Weights of a small transformer language model.
Size: 24 layers, MLP 768 SwiGLU, vocabulary 4096, 15M parameters.
Architecture: RMSNorm before each block, biases on query, key and value, tied embeddings.
Training: a variant of Adam for these matrices, 442M tokens, 3375 steps.
Each number is 128 + 24 x the weight over its row's rms, rounded and kept within 0 to 255. Layers, rows and columns count from 0. Numbers have three digits each. The size before them is the row's rms in percent of the matrix's.

# layer 16 MLP up, 768x192, rms 0.105, rows 545-556, columns 0-191
106:163153093127099108138082121142157127100138128127089098094122147136139078104141072151141142121140157130094151076096148144129137139168135107105153122163142163139130122144115111135102111136158158107088083110124158142136137113129146110134144166144087117148123099135107114135103122096090104115108133102129129165109117153116141140145134139118160130136130071134086118143124094136169125135173136104137165120129170084121140135134123116084082152151126181129142108129119125174133142141165105151182093130082165135083167128159149130164135140131151154122149150118149094099085127105132121111
104:112085159144161089124100136108132131114141164123181121126139158157111050128141127143099106097134137120111134156109153080115076122145107110111146087104078083162114174149129116155165151103128169164125107107104114129157120142104153120171125155131134126132140114158129143130092110127091123123115123091154148122134133115135142136107131148161158113101138096147124154129159148154126119103124141135140164123108111127136172096163138117170115136152145141121141115170131135133121126109150137154148187099165105091167104163140100162125117141140107145151086115145137092122092109175100161123
094:122133158119159117134133099113108111132141124159127160152153170145145103133113146146141105138106167145192137158139109107109094097137124088115175168173131131134142131150112089097137167126148139140126146124146149148101149146156169118130071091162096129146124165112130108149156093141142128123101142131104124127144176161164124128124164135125128091138124100143142081116073116118112114152106121162152089117117167140129126088106143146120120117125117110143111092097102132091102177147099114166114165098118091150110144129114127119172117162098137125141138066133128116152105127082111095164
104:118126127151113140135116072136126105125125147107103095101102070116141157144140083152110126116087114099123110129104153151089123104099129094119151108136124141150121112096085129120139131150157127146156103091108110081116145073177132156141140124146114131111100132116119115119126159127088143155135128160110138148140134129121132127111165134164128128144108115119146133112107091142159119111168104112118105122134097154153119088108083134129118093159171142174154135156163092108136069096106118150145144146139125158123101116133170136112093188165137121110095097098123144135181067129149088136
094:116137128110203140127123122123137112156164129112140133104121128136129112143159119108136115127170163151110134116127116141127108157168151109145130059074080096156129099141136120102150118120119105127161098141102150103088115113138114130089136128136096135147110109166124114150108121106102131126134096103136138133150141171099108121183102130140142149130109129157169098138155141086111135113103171144183125115103152142104153145129136104087103121130143126138147116114146176127124098084175159125116121160119171093186137144124146081125095112154097154127107135156139098115137124146180182120
092:138165148181141086126130124115129095130137145146115100128090121120132139160155082150157131168113133141102160140110137093142164135100135126118119126130128161118141161124112110172139125089157124129164087157104137108126126128129153117109105186115113130161134121157125151111139108094133144117127141117110096090099126197121136105146138129122138122148161108119097092146138156128188151110170095093156113091123122051150125089127145133114136102144116124162093106098141109098142116180101104156147076144111102148145154128124156052132104157150117125137136139110145130130114148101112135126
102:118132125123130184171154153151136138128110153102112127108114134138110151091131113110145146148156130095107053132107153101123103156101133140122129131143146113126094129138104082079159096118103088114119155109135120109171112110107136120121084143121146148117090139118087112150126153110139130141122108125109121101134118113108189098110112133126127128110139097135137114183143144096119138109137159153119112147090090120084148123129122112153128097169170147142097121127148107146121142123189159077101136114141098150117134169185072119140108114102102133119076075129165116156101120107138105132
092:104099127093146108127147145141137100088160112130155102135134130132143118147170147163134130091156112126126135154149115122113083136176132169142129122127123127123094141129179134113103137143106139155107157208117119115099085135142129095164130127141145134121094120136121117110147143119149097142107115138091096137137168110125133093115127111121125097124117171147143163092086118122148139196135088129127128141118137093146158113158150145139133115096106082111076152144177170124110127145177098156102164145107090098096104077095130092126140133175124099111133122119099142150119154092148121115
101:107098118100097124156167095084106109103126099136109101086125120142139108133114131116117095098105121172112141111161169110077101090142105098116145119113094125098111151167119164119109096136137151148152173119137135112125121132075130125128095116115144088126099153110082149142108140087152081102114150131117128143145156142104104121156131132122108117148112111129128124106188113126122114173120132121146104111152178142095143170140137073123133153114122154120130121183131193093141134097124156115151102153131118111186163138125144139139119125109150155136119109116171101086127124159130123087
102:178114114071109149120135162151157100148159130118128109114091083128131111121116122078092140120115105121115142078103170154129122135135125129132125118145095118116185120076147095119114134117125155132113099111127121072116121162155158118122049122105116133058097148117143141101158157123174151128133087171141138148122130150131127122104171145117128097107124115126116148097116143094080121143153122104136125112134125160146121174160140145107159106140134127126085088153123093125133111093103112132107114116086090123126135113162116192133130139127078122127127151135113118124155149139115149132
099:120097106138118127160151141136107146104147130144127110108094113119126138126145104130086160132132161139116147118110113143135115106168124138090131136124108107184122100097135141148099139088076155137172095116127121063144109149114146095120128147134147124112138094125141113125154077110123118163142112124119088156101152117149072054102132149139160126117158146171158154120158096101143104096140140158103142173150152110170175079094176139120118141136084125108155126129132124128148104116147142133108132151137148179130134119110148112098125161144117098106086117127098147151169136117089103142
100:133107130130131155123104123153083116153116110102130168093135092117145115105158146142129130196155164161148133114175119102147136129126183132114125094132116140163086085131110124129109160125138122107126142103123099103122126121108168111090104102131113130094152108153102087143092104151142103093139160116135118127124125117103121152124126141084175122163119183140132121115106117124107127126105172145101103190150155096135164133142099125121098159117100103130102148110127123169137194124143165138145157098135141159157175151120181111126132109117152156128107109147153164120137080140141102135
# layer 16 MLP down (transposed), 768x192, rms 0.0882, rows 545-555, columns 0-191
102:144163097142131080171176126082173124116129134154111136140134158080122130127130110157204153106154141124130112177121136131107149150127125107134104085095113141181158111104122090112142132150156138158116085121136125130139113136125126096115149151144094129112096114128124099159104102146099106111115095105093133116079115119131126151130139100170152085127159079124132128164118151115103111120149132130153115120114119158150115141110117141142165147127150166141152117125090098141117087146127103144138098154122120139207112131166118134116130135136091147118117152138151104130074150147172100091
105:127117130070156195145159088109132139108217103145133137148145117139191110163135142106122122087125102127139186116126133122105143126118129143134109107102146113145138119140154133084092124108084076112112132105119133148074096124145133159106110134143203104133136130115129134171123174128128082133137141109107149118120115150148135132147107088111096142140168137123129129120157152139177118075095139096137145150146158151093111155114118142116146137134116155121116118146121137111138080162117135119135135121134151111130144108084160136119125148136170125134128139122121162158074109152124121118
090:129114163125106118124112149171135120116158134106151122103106139112127136160167133131123122132151165114135107116099154140151141162135124133106103097124130046139144141135150133110135116139115116108089132125129100098159099113138117130122178122108143090102119124128129135125109143145128103148139120134134128090130093136123157109126101155255106145117138133085135144118150129136132116110136112022111127128125089121122102154145125114136148119149126133097136134140165118173104144123136131133133128153108135095106108183144145130102123125143130127159134172116109171149167114138110136145
106:146183139116128099120137149084105122133135206124119145156112128153140123157131147149144143129156117108096133134069156098155122131128102113116152115111111156097113128159135140096060162106110165093111105149172145120146159160111115120139116153146132141109113108121096131082148080130134147140122108149111130135106163154137138137109155138120088111151118102099123149143119099137142112133135178136132135116123123133107086127146119100134105119085150136135159132181089132166105106110162086171184132119119141125152111156096074110162123136141125125108097100140092122110101070117117141130
094:178126176133049086154121167135133123133100125143128130115130124079121083124112134093147129140140097132131135123140136110136112135117159108113168149177155102079132166123146101080139103138159114138139175091139115102139138114133179103167089103128099131143101145117128136134115108136125145155109166121108148108130135130131138112132140144183099097104155180117139152161057174146101140159131121156131162111125124124115102120121100109127133108093136126105114084092124159131153119136127135135105114130121139137100137143114111142074125100136114095179118114132155103092150104095102145116
094:116115117111139123143141132131142183106151073126147128114162122134108111110094121092077114100100157131138129144118082101112093145137149114142133146159127081142090137123164111105133175086117135139106145166135123092165136155092133138110133094135143183109105094143156139098129160156148136110101162112096093139154127074156177128118177139124122117150103157128127114114117163143112150144120111145115109128109112148104156144180088123106124123106123132110117138170142134115144121097149097143077186085125137138105129126140135164125119139127158152163106121189159122140104109157127159145
104:125142166144131136141087100106135119135177101136101115131109104144136153124156133115164128165146124110110106132097169127141125112101125174154066103073159154130118129145143124137118140169142101114131127164125092164132143133145115131150126119127154110127131143092131127132129132110107139163129170132136125094098126180142121122127156139136189147124139126122113139194179151140084130145133143124117205126162074130139162182158139107120156094130125106112151111156152121095113166124169112171143137112081103102104141128157131156122159126135131125125086128120164149075120137103130118141
097:108107109120141130145089070070147146139175134122130110137143154139121114103108114158134129130167123119125103144161159127136166142141110115142144126135094079135150115111113135135125144113148129094169176089113130157148099121126098127106136140124176091135145102152146143135118173097124116115136082144121134116098102144107119167121098148214148108117127139137162100124132114161150151132131168118133172089163116095124150135140107133130152128163136151118110090127161103143105170102162084139153118130102148124094134115134100113128113148112130109111163166166106124114074077128138178140
104:160118107110122110103107114129117124096144090050160122083181138115121112114163136134108142144162109158131126138088139128179121087122149116121117141152093114110075116118050177154107123088152101095159129121099099125136141104125113136162108129125121171166131152101135127126127136126109125118127117079128136121100134084103090138152137159130126111130138146101125110138107105104123108096121118150080130129094138108112108120165177119149156123144096119121156150106135076122121148095134137101126132103116094094121127116118127093137115114139065107107115129151117101146114078140126177131
105:125153150129105126113111081169091116114129145134128160123141083126147094140173140106158144123168142120147127137126118118121146138120106146154139128170152097147109174152108131110130163147156096162135138085120116123149123069148096126128133122083128167161159150158133141147173150126102198128133130157145162112142126131081120120140087114118087113091093091114130128119123171131123100112101139088105143141128131107115115154134126127172145167139192115150166167131130115145124113113115121137152142128139149083145141115150125127079168123091150151122155108093130106125111111073146171131
097:184134143125116113131089103117125104130144117116098086131085101130161140150165141184124141128091128126140118110126133160097148139112125082109129118175106101095130103111144086172138152134157153128100118110117115136093123135136107158112164106113107163142143111153096135118138138127144142112136117158101133104095097164112169198117101142190146159107121125103114120120128140165105115129120118126112066080096154126091095129176113120113143123117163157205121154115098146153147131109152090110156119113097133122135127096114129118102151136087099148138143176118128130128127126140129147134
# layer 16 MLP gate, 768x192, rms 0.106, rows 546-556, columns 0-191
104:126086105114152125162116180134108092120161183139188113157093136140078153146137150130110133154124089118124121142087153135112152117114166111130160100127114110120128151096095157148129119121149107136115175113133151134138112123145103116120106141134166115121101123117127083120131170109131094116151163102133135142182136111155111136166112173135116143090173078091104136130133154151117154159122149101125150129102135095104112144139122151128148113129102122112120126167127157125132103151074125161132146117125168108094139120123108096140121140173147128081118101125081118102170171116075152113
096:158113139170129153132133097156130165129126184070140086133123135087127138117120118118138145110086098106079117135125106113149172130127159119133121128136124159092131142097113141103112146168150090135097139125101090118152094145118123116130163140121152111091102106153135136082137158122121098134169123114165164110134083114136203135136097089139119121161121121151122137158157107128131109129082131152092166086127112127104158182104107111105097102152091167109118093133139144099150140109137142133195088117133149131119130123156105131110103124096123153116150115133111124142106089158106126133
102:079102150088117148128103069137121132146150133127090146100104123119114152114102167147142146119151149060129115109127116144124142126112077143152161086114171100145161127137129109137144132146112160223124118139126122117136126109142099126159128094083115128118133094136171121162103135113153129193084140105134092154146139125152113106123140109142121108098176104088140152117142139113094097158140180144155097095145108107137120099146150104140120137128133103123140140121144110127117143146109109143144101148144106152092133126090130110120136099102123165064116161144097123136140133134152157117
096:102135116161127090116166112114125131134186173144146149115096132164093150112155163091105184105142116112136149113128141149159132103111151136127104115084083119107129128120103122155133123114158114099149148107121115121152095119103136127154101150153150130090135112100094120114151138155108172132145083107144141138140162129133096154132119083121160153127137154084159135143124130120162166094067106126115139143088099163138120090088127080124081136141129084154125114094105144135157114148119104106100118114117141195125126137129173124086119144158148125111130101093086134134119091137127122129
096:167144122151116101106153186151128120104144164155139116102093143139099167148165109111095122120134137103124100143119098105116122126093128130124134167109072141105137116151119121120127163142117134128087166135142150117131131131134113188095138130114151136120124111136135135116091111140099134116106121156156109135150173104149150147123198150121144134125115133081138164076113111144129139132119097111116095094146126086131180150148134125174159162099156116152161100119160081078148158148095086170112124107127153139111128141125133155109103120129121147133106144167167140159104142132099118066
102:158114157188159077102156135086090103095127124149114148142114108138117143176093105084124153147109132106101123117135124113145117141171151125187126141135137117124142103095084143171099103154079100134135138115102133142110129135121080159095151123098146186100139130123155092118124099121110090096111140113131100152128149164124110123139147129139106110110179144123126155132160113107084137136119121107158159099102102091124104125157142147142105154116193157170131127109147160121123130135139146132077105128104116111132107142129130108097168119119151098164147130147119108128171140099116147110
095:129156145149113107133104128133115144092134122106124141136168094113163109154153146101087119157123123113131111072107105122131146086146100128082117128145135134155156124186134138158139114097117101145119120115116123116125094106153127150113160173133084166155136107123116112118142174152129084193157157108117105132108145144101132117124145083112148093134120136103139166168122148097136057094113138110154159117111101173160167118138130100118106180106116131136132126150146141141177074089132117129150095141078155112151154127155128135156136122136087138113169126098118123114141149117117131107
101:110141114161112160112152113093128156110118129096097141105161103141118128138140144143140151160121142138095103118106117168082138125098158177120167094046151119122131115104110132075122127141164150146105138101097152108105130111143106142173140147126077113128101120151106124174125148122107077143138138096128079125175061117109128129116129139120156178142174130144158118136150127146124110146162146091151119108129102130109127148142096119123105155138147162150111133156098134165133098145129145157102096143087161122102098146122150140128119135171108097107134166105120149101121129115110101097
098:126144103146036188093098111069155133126089129122086102126125123111110105121136102149112166075161138098105120095144136162112114137156104131140110111113104128117150107139149141112102096111112104147092118146145110137131167104102103102134095150126100124134117124106120108142152113159108149145124163126128092167138144144093135125160146146145108136113140128142126124129141082162134145179111118107143101156186138126151109150122115126147129158118158132153119133114123154066105096148148127131103138133142173167113128150088121113147128124185129156149160108147108098157159115166154138107
101:146135156131125124157126133109104062077165100122130134158173120122189100160127167146134110082167108117120094133133148133111128108123103169134150097110129117142076153144151120194146130151103082124152120122140122153096121116103116109135121160106128123119104149133121130177126123130134157122115092151101160119109088116098140140119139152135145102106168111081118158135160162157110108111157171097158085098134119109135151097121116145143143112153146133141174135164132110161093130129153129124141107117111114068136126123121146163121105136149124140131104159201166116119113138113112115135
091:142118086159092123148143128121130073147119083147138122123100082153144093134153138188127132143190144084148119140104141166117176130173104144097150091098103115109138109123108149106148133160100090158089116152151146098132115111137149145137176120154121153094136092172142064151094127113123116145095136088085084146123153131132137122113150132135147167131138156123136133122123132131149144127124115119088061131077106081108139118118116116121105113141149118157103147108109110135102137153131118159104156116088140149121148137120113107127153155161162129111102151131138133102157120143133122100